Weights of a small transformer language model.
Size: 10 layers, width 96, 3 heads of 32, MLP 256 SwiGLU, vocabulary 6279, 2.3M parameters.
Architecture: RMSNorm before each block, rotary positions, normalized queries and keys, some layers without attention, local attention windows, shifted keys, capped logits.
Training: 129M tokens, 7868 steps.
Each number is 128 + 24 x the weight over its row's rms, rounded and kept within 0 to 255. Layers, rows and columns count from 0. Numbers have three digits each. The size before them is the row's rms in percent of the matrix's.

# down: layer 5 MLP down (transposed), 256x96, rms 0.0918, rows 110-155, columns 0-95
# gate: layer 5 MLP gate, 256x96, rms 0.232, rows 111-156, columns 0-95
# up: layer 5 MLP up, 256x96, rms 0.252, rows 111-156, columns 0-95
down110 095:154126119107130142165101137112160090113150185096105116091100147120140131140144147083139190106110131130128149119107112099125110122106104139155138143188137144159139122185108139153105098141111089128079126120097100183152138124111131134124162104128141121104163132121134137162125133129088115144
gate111 105:112102099137098123171125143114116104129167161131101137126152135070084138110129144121138120138106164121146163099089091147116144127103121162104089145112117075134118112160113135111136141126091117158109140107129130105146140131132169149121137109143131139145140095189112168110113064161160124107
up111 104:069136077184138095136153111124107148123127139123107121133128133113190120168136141164117108167111110158133095118099153090103101132078131112140125114138124146119118094046102126127127129119106096158134150126125144116146161126142126136124119118122079102160143131116154140125159151138111164127
down111 099:171136155103181111119155141141148080094123115129128160129125141108140086138109102140128141132142084138119174180141146100121121138125132129137131134111119123142112177166131094102126150112111148118194098143123156159103172145072132131126112167144181141126104123104144111140136098120103120141
gate112 112:162163140136144098114122120144113151134166129148082172134153087145091137126126132101115139195174150118140123179136107117145101125137140104109142141081139095104120107121129141097173143138113158087125139160184132121155140143149132139147112116127136084150094166136094139141102126142104129146
up112 112:086122117147117202161133123091137110098114141145150116140113148146146146125111077144115140155108111098109084164151127099136191144151107113139122116102142103122084119146119116169169129132119118135146139120126096112084095113115111106076140109077111155147125156115117136141106133132118093138
down112 104:093164127123103113097144121117097123126117113145167140141122129107082135129097113112076145149114100116167120075130091159094167100119075117155115104146137134141139106122137113134122086132167150100160184150112126155115143091122121125131149183108118130121116130108123087102162169130133109124
gate113 089:152100111110081143136141133157129173143153149127108114137106108087152124093136146148163130089124120110101097171150071127158150114129145127157091150138160165086128144156127141151113179153162151137092117119106140119133106118125138102189133103082128112124103132134110150137131140130157112095
up113 090:151116110163152184142174085147131126116152137121130139087107117176148092145105125143107162154085117097109146108122130132116110123118099174139117166127151104166103083126135113130128149148127094147110127136116172161124145123127099083153101100120112107159128141108082135150135097136093098117
down113 087:144166115136102114107135168138146151146108104132090122124105101133079123112082119120123090092137157111123114151132141125101141142077105118080152139096101159159147133079130100158120153073102130133131101101128116166142150151162139101143156114159122137118148121148139134082098088123105157129
gate114 110:154118155138111118115135170159177096143139149120121098154111179100103161134121117093151145157123124141105156126145128138092143168097129134090134140157104103124086113064099129167135169098128125091162154140110114168137112124147093137141124183135130129105094116137129129098137130116106156137
up114 097:118080124134104090156111083117145094100121135126123113121146101184107098143141106142123118115142149121134096170110108089156148140158136122174121085147148111119110157146129088114133095136101120104134151134123070120149133150152098117146130146151151078102135137148159170094133083122116108147
down114 101:146151114087152182105109093129105136087141111118127122110123152150124152164143131134160090098190126133126133141108115081169090111132115142149121106118099110138154143170156161110125102089132128121142164125109168156113122135109102130131095124129094197116101125109152133108154138118123160117
gate115 092:118125181105114108134125152133145137126152155140143118170139101131150104088116125163111130126093118078130140154120109137165116187134087132106116152148090106094134095170145117117163172184095103122134152132184142137132131102126147126062117114111136150126131135111095114129128131125130131091
up115 101:102111139098155115145144151172111143124150113154084124121147064126169153133117170146129173140139136101124121115133115122141127117095110110131101133127164110117135101142104114154110148144144186145108148138126157091121101114166143138192159095118129148134095132144089136140158082096132159154
down115 092:149130152112066116112095122144088168163122165157128138135142178099164139156136125082092109158125146119148162130069140112099141119144112145141140168122146130126125164117112158133120122122123128116154088136137162110091168136128111158106146134131125146153154104128092096153118139122074122154
gate116 098:135123131154164117153140143118085137174104123123142141139127140108124092168122107119125170124117144179142160124119099139106096115126122175182153106134120131131102137125136165160096193118117101149178110162136117156143145127149128108117118098061155105102093099111145145119135157128133137128
up116 101:142107127153136069106110186147124096143094120119138137097163096111108096134118181140129159148098138171136106134130150128128128159105125106157116093134172178145124144122095139129100100126139096156139130162134106147141097126155109141117116118121110125133174124101092124147106158073159107135
down116 101:137118135153169124130086138143135161141173120133154120178102106117199146135090141113073124094092067143125144160093117124097099110134112137162118110096135119132117129133111135150130151134132120141110085133161135099118153146119133115112125105101118133131122168154156154127071148136088132113
gate117 102:120116112136133102115117090131104137092088113161152150098121120135129123115097112141115159101130154129126128151166119094194141114150161140084143145091172079145121151118164123092119151091148110111103138182119147155110124102120103129115113138153105116156172145113147130154087117170143146117
up117 105:108154129100126153161115131112125129145153096133136143103121102141152103104110131118136159117137098136084162130075116164132126086115124180178156114126106182100157122101156148103137125114144115125134146134089127087176160127175143180153150105130138131109139164109129129158128101109097107141
down117 114:157125105118051126154139106118112140092110118113107133120168159113158164113119151114110131129185086138099159158109110117115113148111080111135126164149135161136146161140114151097143124117136119096115178153131160134125111201112099135127121145153115165134110113095095141122140137117135126119
gate118 105:105086104130087112153096190154105139138132132146153150123126124125123166099128112134133132141125112163092168130119117144173109129142146152135135140123146166111134115126105124115143202132101151103137143120154108123145098103118118109128204108118122100172116125091098143139119114136132067148
up118 097:101159134105125126131079123104131121101126076157140130086116129071172159099132128124148112103100135141109102150101104128118096184104124133102100129138117134144133120142170123147136113115140136109103132167097117159164154084110104107083138125108154124122084135131139119201121131120153150128
down118 103:074096143149135145137170120124180132135105139093112108119090096123124121128067098159149122112158138142130160116156127150144115106120116129130140179076140098141141093128110104128122187146152108146110115166147114133130101122099135097159139131122143113162157114131132148088172117129119173138
gate119 096:117111106113108116117122109138088149116089127152142130185107138110155135132106124078132115136128161120088101142143159131105092119093144094149174113183120167175155098162112122114098146145121115135126123135143127133150090120117097112151146133138091114145148119148098141149120101073136093174
up119 101:095184122103099151127078162125095084137147127116146172108118133111118129117082165146078102115127125153125162126150108137104151129148148125110084125112150123078143132181137119125063111123126160119122104130099136074115136114104136141113142149140157116135130124139118123133144098098162125159
down119 098:148132165108147125127115113175129128118196105148130119112129134126141113103126088132142140098094141098082086141146148152123101076136136110136090166098102113089150118132126137102141122125142124125183149130151119073108171114083146104126110135130160130160112153131168122109125118109173108126
gate120 100:093156118128127112168133130139120170160131137130116131125150120135124111180152153116161127153103091175132166107097158087112111144114129184132159135099144110116146118116118136097139083129101091149137165147135133186145112120154096152121106106143163113119113169120080124130127110092101117156
up120 099:140139104107076163120122104130139132119113133126109135131141159140115123128144097134110112114102098125166144156077101127148171100162149142151152125123143133144117137136121100095121143113126140132117112108139090084062103119140100126152112125129122065181167093110078139099109147128167149162
down120 097:162127102145164162118157175133150112141136136136155137133134116106118130113135139128093146109172141132124159114145138135114125094163101111084122154101135150134108123144137140140136178112121171135090110155134110099092121140136131136167109146183145125136138087175153111199135143115176085133
gate121 113:129092091099112156162151126119067126124118113149108145079105138122163148093133154143127089112110109171119136156111094104107119098097119132110146131119124141133120162149130148115103134114115115136136133107086064131109114176161152146119092128108125161109125107092161129129084124171113141100
up121 129:093098122123162170134151168134111180099120119127126141153123145152141152161146161112118110093123115139121115147154077142088117104084154102140182154168113131132160121180128121093126130146113139122105130133128074100088129154098123096128109119146170139135140098142139141153098141144110098132
down121 106:138114078119168164075130106123142089139124142086112100161102153114139115154168128112112108080101137124144156103109146128158121132146109126193125096102136157131131104165112124108109069144123121152119115118122103131136085134092116140132169178128144136092152099119136124157148133131144104124
gate122 092:151087157146133114093118164126119122157103099141137133172161116124123164086112115149087154147132135111114129155130183164130131149171124100101090097142143157090127157093145151140122126149126126137141154143152137115120128139152106145111155185117126098107103147168112122126122058107128148152
up122 098:144113148175102120129139099153091082138118140065142141133141141126136113123148120142154181171180174134166158123140123127129161146109148109160135102118101149129103153094091097148134146137129152100129103132120106183142123115169116135148150134149112120104145105141151159155110150097108104104
down122 098:101137102164137120132111119128122184152103135101162133118084120130115147138119143151127095092154108125116130107122138157119089139132130158078145126157129106143149071177135173106131072134141113107135150135118125122087140138127103137108073135141127151108113094076119109164158157129134169143
gate123 115:137131167091100108151133131160080137115117136180116138124118143126143107137133106112149055107137129121144132108151169073094133163144179142108118131137159164125142109107124176174150133130124086151115136088166110136119142144125121117171164141127165146153121144120135130142131100109151109149
up123 100:123145137115130062120080116148162127132132127123164138108127146162143156147108099135169148088098088146131137142183128094101141146120120101126081112131139092100125119118108137131124133104128147122143136121126070119078135147128124171142129169117130133086100139133117078152128159176149113148
down123 111:158110117101136126130133134148124156055133106155087117109168124120128131182140093082107115127109116126132125097154135138113087156147114143131117164113110143140095142144105169154118130115153095112145132118118143100134124125117108143179139144093123145143093135183143108083120092134084157086
gate124 090:129137125123144172132167152128130129102107197125112148110117144141127095097142101117136142119161122109151077136137137157134137137130114119162141075086109093084104143133107176178127090119124104140128127129172101125135090125112144172138136138149123135127139142122124172104190150140141093131
up124 092:135139091111130125136144135151147123128124099073125113118109151115087120123136128190179161121147114078143120096087149125143120152119135108151167116160109094139132093145112137118168132137126125116154088125113163076091144124126180104154151116128097126121131124099097100148116091092090136130
down124 094:101146117211103076142136107129134158208107120096152115118170156147076134134125156118157162157144169096124136124140132130127112155141106122132137130125169126106110123143130092128153140108131163142117110143114120133140145126146169128101148159114126105095130143164124090130091124122108144135
gate125 098:112108085142131138158189133148104099143079136160086140146121118081136103121140186116089139155116120123122153141104129117106136139146112136144141108100111103103163125101096122148125120178110112103187124107146140119113134115075156147160110141118146093105155135102139140123131158137091113150
up125 090:133094126148126083092102130098087096172123087104125113099136132135133143121113133094136167084168118130167106164143110162149082131117118138116164117093174155109134114126131154134130157109179135080173129152112130110124126152142098115167124160126118135116137128171146115118126127119141084136
down125 093:123114094133111162171098147131131141120116181123123159160082123110160157136146135120138101136144140148101119160187181101146157098125119147145099099118094124101144146126138122154119153196137112149111104118101115144140125136112127102093146118152114130087117145148164157125114121180101157119
gate126 104:137139155131130118163126138122054081161156101176135111121130085136126111145119128104108084141169142124128114095090142088148149124124103119130164154136124129130148116153155100113156119122115136139107127114124130162071132106070113125140116129140121137147144124147115109157139096081107188102
up126 093:148117102132125128080172096165163133133133123111172110100086133119110167128079123145122152109130144119095114093153093175143159098141120114163135141139115114127165129148128110123101092117142145131094129113100105130121090110152193177078134125164126150127130127103128139139135116119162122157
down126 092:145108155135141096113120168092147118117200159113108159126158093152188086195151113119110155129143112126148159185146106140131101104090100107129152095128114089148138154125130136133164128122122100144119115158114119094118151142106114152124115131123102106124123124132151110119145128094098140125
gate127 111:123169143115074133120115099133153186094101146137095125097104128093150101094115099149152131127147133144166131159103141141121114125136185136145137114098180124119164111134129095142106101127113137127106144151113122107082109120090130085137151077094145112125131134132139160172090130130128150107
up127 105:101120166141116120153108119106121135112104117081148103145165119149118135125135150099107126125108112142072162164149143155115182146180128126136116138130104147115079160126139130170144093091139145141160101122106097143185095156169100132123104146100131123123123136115088092143119115105113147158
down127 107:099101118099122132110118082148145142138087127156132145072115180143097130119125151138187135140153119153148114099151146144135120121124157158116112110112132129116133093111126122143107087150155113134167116143101122108141112104093082198143142143120129118128106141083128108161094112126084156163
gate128 098:133142149157130140104131136132140120154125153189159160094142093140130107155116145092135074105099142071128108081103144103117115134110140171160132101121143102128136088115159136107125163142120159114088093131101123131135120143092151139169161106100092102152120150120127147122084122115096130147
up128 099:183134153121131110121094100122164189157138118106110130106155124163135129145152145116121130163056114102117132139162156126124156136152133145143110203129174096130131104086157108109117123144117136145117102114121126150120154103140111149113140137115109121180100117093143159133111125131139086114
down128 101:106133107132098107090151087130147140089115141131122138117087144130143152122177110152117119118165138126107110096123091111157105161154132108053106097101110137146102137143162135130124130095145134144131149123111139085134081177167130112170109133144159139090113120106157119164137137144154097147
gate129 097:123169139158143136174093122168130134126171146091165104165127150120085150115115167162132110108129170159122087124144079071135126113108178096143146127156110086116116123144125122132116111080120118103143150116107134158115126116131106148127139129158138113085121143138120104118119073147137147138
up129 102:172114141069137111144119110113142135112159152070127125114103157131120133118130143154098181121141155108137133091125130103123092148128140105119121091131145110103153118187141115138105127106147083099129136141161185085120135143128115142111146131134137106136119154148148108125117117211102143108
down129 095:096157143174104185107120118127093140127113087136181096141096152144085136127120129102163102147138134137123085108120143101112122140140170124087121108143080129150096147123125124116143105113150146111139134143120079146130090124104159105138146080127149138138148136149089104169099096108142104141
gate130 095:138158122114096122131126085125125149116103100155125139133127162111144120108081135124106118103165143120135138114094192101160132064128119110147102092117141130093143089171152130130147129138156117142086151153117145166146128080092149128159133074153084150164150122144122124131118112146135122148
up130 093:172106119161132154110060171144145119144107136147114125119136153123127134121133165098095082129120164118122157169178142115123106143123122107114096140157127163117125177112131098105135117060108116130094110156168125139100149155120149110155117126123155158118105112118121077112106140154112127120
down130 092:142166127151111083124154070108113172054100142092140116158127123148091131145102108127145154153179147109147101133136101122131115144097144106128120111109146091126152090102100130140153112133131130104145126073142161131106147104109131150148117138158143092120077116156135152124139119128132132161
gate131 097:144123113162136166094144124159139162132138161110105098115146126114066076143127144116114110122181170123105098118072172147139099127119165121124145093149086158152102110164137144152106128105127111129099141123165082117141123113140110115153154126153145107169119116123143144108122113134167142143
up131 105:149165135118119168161140129145097122133134118166112158103124139086122158134128119164135152115125181151142177084137108132119144104132114100123120097052178122139154114140106110079119140139085146149128087136136136140124105120141146155114148107110123085134113127132122060157133106139133110136
down131 105:113155124119124082102132119127119120128111142146153117123120108151103095109127106128140079120107130097112119153081110152130144128130120085110118110152125112093055135151143157165150166145185176115138150142140148097137112159067155148112143140144104124132110133115159105077101123097125104130
gate132 096:182130099092077116106106092157136113107125145145127115150170111159114137128098142106154166170121137133165105139156141133071093112102140129153096128104110132156109132153147124149095170108086122107132162128111112139115143126134113137113091152140101137084156168150103146143149103109142153112
up132 104:094162088143173137129120126130141131105124139126117092079182099126135114142147106149149164172134129134120066137100092104112139157091061132141142132102180138122137144119151099106139142155102137104125121088136122129161105114133101114116161125123168139148149107133104165127153122160130114138
down132 111:129081101133213143126100095105158137135115103128093147091135144103139147103122136151117156105099140161163130134108119113121171123140144115161128195136129129148152168119094120082131144119170099156154141106121147113138108147124168114115153113124178123165114134117124118157151120114128127142
gate133 106:141157158173152198124158146161105151145125142114129114163122154133135147147146148093138115124167101104114126106138103169062132122149130112091129151129111104128116140157129105147166085133105129119127132124125115101127104127077144156161110136141119108160138133183155137144119161176116131096
up133 096:141151134156149178089138150139089113126162115143102153128107090138111177112142118130130105112130106110119137168115141117162112136128134166133149127115115190115108098110130170092103140082112103115137151143132135117169182113138111139109137143138139145135098086143131095108073096133123079112
down133 097:103099130117146041151114115133127076126108124110135172097117099133172112129125115110159145107119159153163128150168142121195109129078128122161116106113124117130142147121121159121134147131167128116150092110115157170126108139124104088092110129124130120086155146137136109120113118111128159141
gate134 103:116123080123102111185152189095138093162125158136126109140179177142149116129101151156130136149118111125139125105129149165122060110092113141143127090144132115179116088116122139126123131141118112095141143147116114152133138126152126173105108120127124123164139136118107099100101132090107147101
up134 115:130123139184121091095137152140101187156133102162126139120095092118151107122145102101121124102103147144096147092139134130167164139125094116113119124154111160098147145137142125107100143127152119134128149119070143101140117114083144112143100109153149141102167123120191114122131131181114117098
down134 107:144116161156142116169130132125126096144165128118159122170122160128154101114140150180095113171103100113122144137134130124093065109092127127127154143140166110149138098103151119133145105078126131101147084114117091175104160124159154116126126140156116144137131115137128096084120146109098158159
gate135 127:098103103092150137118134127121133143134087108199105120137144124142102135137146124089089091143125157158152190137101129114190152111125129110149111135150141110104130095169134112078123143139086083141124122141138134155113151099160152121122094128150151070130136136109136139140157139124154129120
up135 118:152062122127123113106140156128138150102156132051133128138129092129110151153152137129113135125125119111102152129153126141081074139149163117131141104156142168138138093157093153136182084103139096119108114147131121118166131141091100101141146148099126168125124118128162135108141125143132085139
down135 112:118181193151071110164146151119108114127143142126112085138144125106137087110081131141090163139114105122127139143165131146136157169090084127089115169081115103125111119089164144128116126130131157113121162128133127133123126126107138143145131118087139117124112131158139144097094113134107158160
gate136 098:084155137140131130141154169128102107110107114126148133130104116156088133129148138178145144112107138134131159151127116132132111127123145059120111107074120135066124089114119168115164146142148120131129168105152154114061129146163164168125111123121163121158137141150132112154155129104152112107
up136 108:156124166172104078099109109106121140136095144152139163163149116132137120149117165108093094129165111122158107123153114136140148095109104122116147084130142126155091172119101144136101125151088154108124110165082099093130164134122122151154131112122165112124108139117141099077128098158104110124
down136 096:067136128135117150146157148136109121142113122116108135136118113135052137102127121158125146120095149136129091115148151132105117125140166134077168113114138140096129128117122113131145163126171136124111128128155131116120171126165161096126130110145128091174199129145115075087126103134148090144
gate137 091:089137151091138074147147137145171158087099133092143131139097128170105137120149138158112123119149135127120115121183122144112125123132184127129127109092092132080063158132129131143105090165111163129166119144132127127132100130159154099164143108106136108096133142158130131099093134122136138143
up137 100:091130167120121170140158167144098119115125146121157107151129121130098180155119102110129105125133165169089108102130134102143157086152163136151147129108157155149139097155072104144124108142099144109119095101084066114110119142106138126121175134106132124098123149152132131122127130111128151093
down137 097:137124103130122123163114119141120129112172175127096120125194163113134153084115141129088165157167134154122144143096149121116121099143105167091143128165158068127117150129138118150107150128121075140129152168139116123124132133129100153095122142134118163156110132103090144121137104146100181122
gate138 099:160124135114102155114149132181103083157160145148110113136120105145104113137126152123109116133119102133133145114101157116136149142143140180111138123117148063163134134121134123123096117138130071124110123136144134134082101109132154099097084138160088087168106085128086142106119152174141111136
up138 093:156098122106121110115160134139105162069119186099160114133107159152110155184128107151137133091072112120128107172174118141147154102115152132141110105160110145151134157152101155084126127154134137130167150109099143097176137151144119145125139109110135136123134144129102159109150106134134142146
down138 097:172132145106159117132132131154106136118139149125112144145103110094102131153111115091120131110116076124092071130142164112129157079083113150133135144076148116103140120102161091144138125105168104128156107140087133127153144072082136116149141125141158138124136125127129122084087135144105130167
gate139 101:127124168145164134148122148102114113142113099157150111127165137144131139107139159119115132148146159141138113125166097133170134110104129099161112110102136072133137170161137136162190108098089168141188098122132130183115126135125137148148143150123099119154122141140118135144124170096113132177
up139 087:081133107121153113152143162164134153155057102173152134128214081127117116081145116123120138113087155079123148107139148118102125126143124121143106135116150071157122131144118106167133163093113144172121132112137132100124127117128104132149116129132138137123113135110112111149111116155139131113
down139 097:139166113156063134134120125177148183160112172135126134101126115120098088135098171131138147129114098134160117116139170113137121102110129106131134137088175086124120122125162171088114158134128114154125140123119071127110098114113112156108136134106139110105134141109099091103133140163131116100
gate140 103:108112176131132157158130124143141179126132127170115073158123160119104102161130135127159082134096102156115115180155140156139137102156120141139150119129130129115115138178151145126114122114115120115149082129123083126143107125157135175147120176111129141075096145114160141158126138092115126159
up140 103:133116128102131103149113144108106164163152123125108146134161124144155088181108146169113108158145126127107102108137094107156130128138107132081135091096112139069099105147196108138149134108102143143105111113120163112146139098163110141115156153122126147128134161118109084086142131169136111146
down140 092:086142111117063086144147165156111167126156139108161147130091104076118143098110130119134163134133150133130098127135136116116177159099096163088096163158145108130106118106160128141105131137115146111094128139146147115123106138118133114124123162143126124142090112149159089134127153169112178147
gate141 094:075112107132108143161147158125120144131150100125120136095158089145142139122133131117132054101105119151111110131109125134116079145101155121143139110112131126141147115115156108072146127182133103097063119125109134116101130099136165153129132097124116129105114066149148098157129123096101112148
up141 094:149119135150124139121143161084150136130069129095122107095121152164147151113148109128141127111169144151113183132103115104150164151144109152108133128123130133177141110106139109084163176118104178125124125131142123154118121139096124178083136158129133116112122123134141092111166179144122146088
down141 095:103153132114113115116109138112132183114121142119092145163100147071115117142151185149122146139112123126134099135168172129130125088114112138100145120095095114154091160141137113117132128135140138138130092112136096118129091122115168134166155114123133151121069113168140126132061107123174118150
gate142 091:143075142150158118159087117132072102133111181078123114130137123143128127114195143147145109089140169108122168151147135118127134115090129119137133113141170117167123119168135129130137155151117134161176119116152117088099093162152128129108106115136117142141146129104134112117083146112156149120
up142 094:118100133094121116110107067150105144134146133115111076132129122117131093101131145136088131155136136141152134147138147128117138136108145135046135121092151111128118097093157109118121104149134180138174142071137112106149109130138134135117100126121122162126130109214143106156123109135121112121
down142 089:107161117139105099187079095112085129103104189130129130127163099089156159131161131130166106134109111135115153138086136110140111138077104134114110125133146145115163101093120139128114138113070109132129139099110131126087145161126145159115136116143148095118111087095127120147147145107121117104
gate143 088:096152172122119082130151096099145163120106129132148088070145102161153131132141125108105131153118132142112166144138132113125109122099081128116107105112136125136158141158094145154136166102117125158143135138106150119131153157111139124125099092095111112090148175178145144075125126137178141154
up143 092:093095148116118099078178176116078138115128166143153128124145154115087126148123100151150158114141111148163117145142121119161119124113131094159141171128121145127158166092134129121121128191105145146130117108113152132111104145109107145156128148163100091109170128120117166122165125137099109152
down143 092:134081090127125154117068112147144091130118139133085117123161142145083128147140147074096109114140167121090133142132129194118111162162135132149095151104139134113136140161128131137140120066125137165075128118129099149143105149130102157162134158130143120121112107105138106128116114162144110113
gate144 099:118115127125134143160146176135115104154103096108103160109076114091121157123105154129124159129095178102137157171151096143123137139114129131184098128165138134118107079139138136090143113120146110122151114079121119137078134156129124098125113102147125123137067109118109092139154116140153107151
up144 099:114179112134132162148106088108162154118167112160139133115143098175137132139112111129095133157139117152154131119114141107103137095135129121122140129137112102099158130095123175126143089095129124114119130120128138151123149119119101126137106166123148140170142147117145115131112087203111217133
down144 093:141106140133122161105106077142111119103110124131088116103118164125152162150182100122147113121131109117096129087123111122140105118129088105161131082142136137120170153183145128113081117126151144110149164172131122145098134161106134134113149167127130168104093082125124105145134156133098143092
gate145 107:112169136096108110112128126124116181130143152126103152110161132131112119152083136119125133129142106137117159134120070099141163135128131126128156097069105141082102150096117132104181132169153122156114131113171106138146139165124104139114137124137157117162140119097142162179119145164133123077
up145 091:105175143082129108134125135106065146125143103131120122112104160118176154158162167160135140088170096137141127094126105117113076103185087115140127099124160126120134137164102135112129137137130108162104137104123152119145146135132142126074138148143106145101121153136120110148114145152109094159
down145 089:135042129136119105118064121148136103109113126132134127121118152140132120121094131074089151115128106124134102092128107152167096148134125125138125145126105126170143093063108128162117122141111152144127146118109105163148114086130131154117136074156136104105134138122141147114099120112170092137
gate146 096:121083111115129146138091118172165090149122105131187131147128116177105113119120148181131103161143153155128116114147100085135115090142164119137122139145127130112122087162124141101100116131113105105157103150119074119129107118135125107094159178100073121154157133128105114125133144110147119134
up146 087:110106154177099157149134174109128117119124154116144126169141073123135136115129127181113113172143153115114128103136126131114130125123092107156120110180119151142150093144112119102133118099122081097123143139137098098101118121126124115091140182126118108204138161102120155113121110099134096139
down146 096:107173131098102106132117084129145112133160092135102145096134074148104107109192104175123176103112118126152156110144113139136132094129091132107139146137116122117142158122178114129122140117113133107133116146134124092136146135143100123153128139099168151079141096129169101127164156103166114147
gate147 100:133156141127151137122093122160101083161087141131128103109129143138109112093128151167205113095140118130124094136145120133127166117124167136134149103147140176137095153149142154148159148088123149176144132128128130125122163109114141103091154130151139154162102078112102162133134159098136140140
up147 105:132165103110106141117137097110123161157106141100130116132123159120158111135185144125147121122111135121095151091160131171135136158110112137155165171121164172127140096170105154146144122135111106169122092077133130138140140129084094114087157135168125140148147125129159183119120111097137124145
down147 104:114042131146171160143153131092106098111101095120145122158113152113148128110102128148124104114160115114144120126138172108097089122134191112101127137174126131130126175140116077131152128151123145113129159156158139112125119150165123164107128120139102138112147150142105114153139141143087110142
gate148 102:121130156114162142114144106138166126118133165110130109140174150130083141137105146106106178124137177128133122176148128100108108105109107137150111111114073142132098069115088133155175129126133146113137154124138101137156126168108139183167128136129119138139147158135183113110104112135108153111
up148 103:158147105110137195138128088146154122115115102111143138155130127153066096146141132156137107134147131109168112159127139102174115136157127124161120091109110129171125097151096109117182150118126145133131131128139076109123097096096102115156078098138128146116154109140141099122155149151104112133
down148 092:116131114177052130114136145119118161141118120118142142094110111122130128139135117106113120175151094173109129106136121142114132151105162092134146173143175118112157174126146125148152128102178115118128128135142164131099101133159146153068086157126149153110112156126158138106109135103145117098
gate149 100:059133108102121160162139118111123129151087160176159126127150130144113128106134095134132142129164173139150169106097106117155132138119100130125106137091087119136085119108125115122113122118107134114099158166117129135117166091161093117144131139098097121095141140153101097080107124149116153086
up149 096:109106128100129136100164126117145144089107141156131120142165133103157104089062132078112118120154081121146142106095169122106129125138083112142139127112088178090107133141106154119125144127125155099113116158115144112147086140098145134108113154146123116124115097135147124071125101147134181134
down149 102:087160154146087177181111141127135077120121110179135148164122091087097124140121138151128103167104108133100136127140102155084105152118124131115097137183092112145108118139116106144101116107102099169133108136117128125127159166146111138135121155176136135134102129118122130151090143134110153114
gate150 100:108128121116106154101143137133109157142129068153081115189095097128103139137120087139148110161118173098147177077090087115124156087120091132129109134138107131115132121131152120083121134129146143109113086169100138129098153127106141115134109126140139154141115162136151130147101117165103134117
up150 104:145132119144120109144142151147152140081131115118121125074158145135149113144154116136154169145137142170140169179154115104142104162101115183129144110122130123130141155135102136122123086146096160148179138128110134116136093129150093178113158172080132104177147128121138131109139112116138120173
down150 101:097123148149137118114165139186066153128127094131085115129145107139086104117120104112107189103115104115133102089116172134128111142126166150131139124189139090137115108172162113138085102122148133122105115127142125119152112110141132095143160112124164150102087131116148117121130150103117109139
gate151 096:107127154114134091172131139122134121144088128102139169120124086147145101138115103198174145198135112104120091149125154136123115108151142121144149153155121134160113097130129133136157096127138079119163147122108096084139153120138119121108173129139120123115120136065102164132132132157113113129
up151 109:116109060136149112146161154116138138138078134123115130083110134130153140197124126125108155126106147111142159151122136145113084095152080123167118119114127134129113102179075119146143133122142109154123169152136063117122136125148102113093139112147093140133138148108145102167112121112129120129
down151 110:104133151145129113139161120145143112150169136113149133117204132130135124073122082136121165165165121113140122162109113114123145130140130142106141122165132196149119169106125094125113122150137138156147119147128107101124180109121129155115132129115059134125148136180103127154130103138088143121
gate152 098:081162126118104101137140128122106151133134092105137139139095089168100124107142109170127113156128161093088092145144172130134126146150193125079136143076111128113101136117098116133146099121189143137107125131108095108123140151127153119111130130138118103083126146130144077143123092139141135102
up152 109:161090145159148146103085156154147121127148123117107169106092137108135100135117123107110103139127137147131062128167128107171139140155128181151116123108113103171086145157170146128135102130155149136155099162138127114125167104125146122116097147162191090127101128135127135145121116156130118124
down152 095:059154169149061095152155153100095147136125100123147116159134114113113163131136133157135171121121125084079142134113164108083131102169117123098146136121106160097121137122102122125098136126157137120120161120147140092121135172154136122128144146144123155137135127087123104126104120115170106117
gate153 101:060093154126135149121109133153135129162115118131103121135152126176084121136175162087138138161094158124105160157141082121148132134139118183144159123154084124156123136131150160112149099144117120155135115179138115108165156126141122152123133130140131099128091122139117129117181167105120125125
up153 093:134084121113086156155117106146116100114139139117130126115109125167073141108124124073156138127153134118148163102141099140139135113134092180134128135083089162131161113126124104101171112120151109138102129184129154152151093103126113126091173154128152096124149128125095136094126167138128120159
down153 099:149105121131185150134181148109133053118136115136120156150148118136145124155123147119090168123129141136146123182175099106134110135115086161121131157139102124154141128102128128112105083125144106149105125142135157113120153116165076140126129136150106129179131126105110157137166142087135102137
gate154 088:132159091124103128153141077181131159103155115115128116146074100173089094102151109141114136117112144158112107159136132138121118091115167138173127116109113153121145198135128135113137114107099131130140124117095151119111099134121090148066135109109111122104098109111162156143110132118131116152
up154 085:119127162135088109139125096151104120116147173099165118143142135121137112153141097119132111097138084067125142137105157152153129163131174125093082134115100115124173146130081124137128101121137092143129068127143151155146130118124126132097088176071130113106118146104139139132128115101104111124
down154 089:145093139148166139055166207110141077129115110129128135144107144139120124147137143134139150140156112140108139113121138173147142102143089123099118120125119171092164144083115135156135111112116169117154118117132131136131121140118086148126134132171136120114126118150121093167088107094102129159
gate155 096:108159147143113153123162084139076127112144100124133140145122113116121153129130131131159120163136135135158134101123090165121105122130124148118156150191165121143114107120122102155138126135104098082135111052104159117133073102125136164143154076091151145155116158113136149099138123128124103133
up155 105:151142132169138109083135147137141141122136093170093123163095154134147132121117077145112125111133102136095121140119097128129162171137124125107140135131081132107088106085107155110126181103111134107141106099164160122073127126131135123187126124144149122159126112147104149147177148158126125161
down155 107:144153147128126089099126134121156097154114105177136120110149128139127100052133127129135128122098144162156113122112098119067147155130155145129114126129112097101118142112113142151136093079137094098105146171094151117145102158133125161137124141120168107119163165117104168134128116144176135157
gate156 098:114146137139064131134079135151101130116167129129107148101134146131107104124098151106100117176136100074143133171141149157112125135131137113083161117122137099114075125121118119138168089137116135123133123134144090122153121122119112150134096123155140149154126126106080170093174119141155075135
up156 102:173130157139086103110106117119121079145116161153127120144113145142108120122120113135172119095123096099141116136112117129165070158107122117133161132097117150103117151122123192078154140129143158127151119131148097128172119164110150107101142125105181104131122159111115097121121127117129100071